{"n_layer": 14, "head_dim": 32, "vocab_size": 2048, "positions": "learned", "init_std_o": 0.0118, "init_std_up": 0.0625, "init_std_down": 0.0118, "lr_mult_up": 0.759, "beta1": 0.95, "lr_head": 0.0114, "grad_clip": 1.0}
Each number is 500 + 40 x the weight over its row's rms, rounded and kept within 0 to 999. Layers, rows and columns count from 0. Numbers have three digits each. The size before them is the row's rms in percent of the matrix's.

# layer 5 MLP up, 256x64, rms 0.199, rows 234-255, columns 0-63
100:475486495458515441509535565512501453442493447535584504485448433473483495481479434468525577448474506509545490566546499532513506459521491518558517411493566513540535479435460431547470467472540516
089:453495543548493530489561515477410526466476457445516520591481491498454564525492480482470483496466528510473586568458509446519546497499556508492475480454562450514541533550435529496460540512464416
089:421476516469478536494423597458490587511500525541503493395506542521516521506469474424550480462519473554451477487493537514496473496471466486491466504460497479456455480557495500564509565468473418
110:498451466575513461483479478511593523494514553452539445570493468421567437500528541465482500474477520554560527465416490501528446519459541489454496506519489453520524512539509482442556570514460478
082:532465497485511550550560560476457510467524479440465484594455486525499570487511475533580487466482551411599456489467479525528502492462438492486504411527453516537523484461512490540467468505536491
104:524493582466487496503529495442462532567517467442508506524493459523445469535492503535556480536528490499491463457455493505505503598607442437444517521427464499493424495477510459513428491539453464
102:623484464546486480497461520463506518500486493526549426510559522529547462495505484537596502506575531545497505526497528520475426418544480466482525523439496533482494450566443526458537483470474460
119:589494505516501514407469581487492506461533549478452520449433560515498532536474437574555459556530477522476505517515537429547529467510507505556496529550501410461498480496462440541508480494513524
102:488484506487522402493467508441542450535531573520540469447421523504457428502513492505497532475456443532459529515479549554499446521516517518504488430564457609481512494525430482489477449547510494
084:587509427493465530462519482508498511505530502466491484447479458531497480494511380496517455486493469531493517549473539541495468503443501452400473516554503462503407532542441588536542505512498450
094:489550499521498456502581558500516482446416513481594531497499421506527539577534491546518491460509496435589476474390465543511532488459524481463476499532516487454440482475491509490453519513470521
084:480451474467474541504523539462546525485536403492503548486466396500469485421464473483612521498538518528504501497548542459484475574576465511514450492493564518465481559468476488509504483556480465
123:521493489447556485473511495462550474492516480521479467523412505495450587595549520492555509451502524493546479560506443490557416563443482522484455500477512507448507492486510494487468598442548478
098:488485541504457464536525584463535467524487558402410474419544438506488517538521522436476505503502470482525490508546457415475498467524524516489503540477433471493505523502487569478546561478508424
100:488600462540484542469481586476514473531525522505472495419559536487515562530474472526516503538550493450500462476486484499549535478419479473503534445577456463485467532452508462517495485428592525
092:517449497504457521521461508509525469476506433481536541540437508439436499631594474525457513496503473470508453522520516537534457498528500507488480405383504505510443487498484498508475540537534511
104:545515487492460532515469527481567543451482526483570528522482472541564485446459418495529449471503562513545520529514551496476486498544454542566482460440501511450475418439486479414554542529487454
109:551461483538482478495468460385547517539472557544492395522469493509559507524527451494535525514519464536488405513484447546521510544523443563485494488527514500573586528520502500463497456519539495
110:531475429522506446510496490402520530513580498486481456529437466532553529450465554492494592468475402476468486461534527580482498503481477530443542504483467523531447490488523425496513530482443510
113:460492494554496470489472470497486566528545549507563511527566444493521480527470510484446431553446484532475486500454477517367514521449460540528475443419525448518508561499488434519466526494529470
089:484463469492584513392456526546516523509522493511506526402483460517504501539513441578537497514538567496555568446528464497541499504500530608523546484536535520445495462520456515480553514493493481
111:524488558509547541499463521547587512522431582501483417411494499519499433534506503534521538573502445499475488512487519499529407467439452542511518478466433460512433509484481497497520448524476473
# layer 5 MLP down (transposed), 256x64, rms 0.195, rows 234-255, columns 0-63
108:518531552521419499469512395458473522469503496444529471464470512508425462497480466563413435517484463516493549546527473540526492502476457484424461477484516488476539477434461569560467513465469543
097:548503518520560469530487487437514467573505561529447522468552516454542498519523503513469468479535432512467475473498468569394548443564536439521459483496450527513522485471499488398486530461502555
082:478511521479566452479522406475446439506532473513479484491509468474494480535545456465488375546533428464493505438523524462540540426480478494511450512513497505423518520419522485515521530495425507
127:512478504561477482504576485506497392423453510441481522483458513481539433418539527476509457547430482507504486524499500512608496475493515469428583498487552543507505562522494509467503497510454483
089:489562581539511425567545478510523468547492536509456554482502550460508514508502463494562516584529441544505559520584475521492566535469497481540462545504550510519542504524526491468448584501461459
118:571520468544532480528542501503551482446483531570507442568477493524510536431482472473393465462513491555546530567513529491433464465498492496482450491479525461515531391509477555460525534470507536
096:441507487501523515515439484484596529519459569501409567485502538487452493458480519538374560535520545533497442476504519525451463517501511456488543459496525475452497518409472452525479491497477491
112:479527541543443543474524434499529504438465517508520453550481525449416523490488493486491531474483485543562510475510459461531525524487487562488416504478569571588523624496517501483520547489469512
098:510553502450548523511553456457440516461529438433504463460512398472533483491523496479423401484461510508500482514484487466455529473503510429478498504421498490456464441525506439460444445472483477
078:437533500492517509427533495507509507533470502521461492529539484495499457491413563438561525480502497476413492549475385464553531471453523521533515479493572501526434582493507462575499501504460525
095:476465482469417502509510457538459478538500573442467526509511427493585537536511520562505553470542510513516486449459467537486567482447474442503469486437467483451464486510557554416436462482514519
100:528514507538534483500428435532515515554438604464457447507515566547488536564490493478473447559482500544454533503487539545490458415482518522505553497483555479540451449519493582507503488513501561
130:456506586504453492487512498467490479541436489513501475538514502498440528580503500566555440479500537474532493507482513401535526590493451560553512558562408459463509491504443499468511520545504495
103:512521514455464455482504495516457497526514462518534482599513499583488551474500442529468508534504535444582490556552526594434476440502437470540503551518546571544500544501502498472458496434509476
098:479542605467421498548487510503533444480495474519480460445550510516486498499484458485502546550552489508477437549449584579553566494505469527499563560523546502554510532493549462489478513485544555
105:524507499505517544460492494451496520554491500535543378521569456491523503544427471482472529416594494474485535495474505545486528470401506463497543515534462563492517554508536523474520492541474428
127:432428447502561482491506497447439481540524509540470459410471525442498565472535463481503469490538519492445468521464503542507514536529478515457508481624544473504503473421530549481510473505489576
096:475590494474512530557492492594436517510533473416547502512429433514493453431476529501596457458546494500493522523519510484465466440447514449497435535506546523489476526444447496525533506478495485
123:470519500435501406490524470588485498452476448460478504532516510532489530522588458510506444511469502492605472463479487377518448498468544475503474453477505502489510499532546562456445524512494529
097:538496464417470461523545515481490428492441497505487487493508513500436517432521474549563525451555522535548530516477483519549505516507452530508516441504408449548492507494515457499496479358484548
093:529503505447571553504539483558487455525506508501556461490439429510565493502494565549521491556445481455490455447497418618486522531501541482535473556495571477463521494518508535486471477450504543
112:456497445461505468515559446486477457456490502513488514543525507444520500464448540502460549432537497514566521479438447490518566477520526413519557503466593512438560603485499529492529508504523462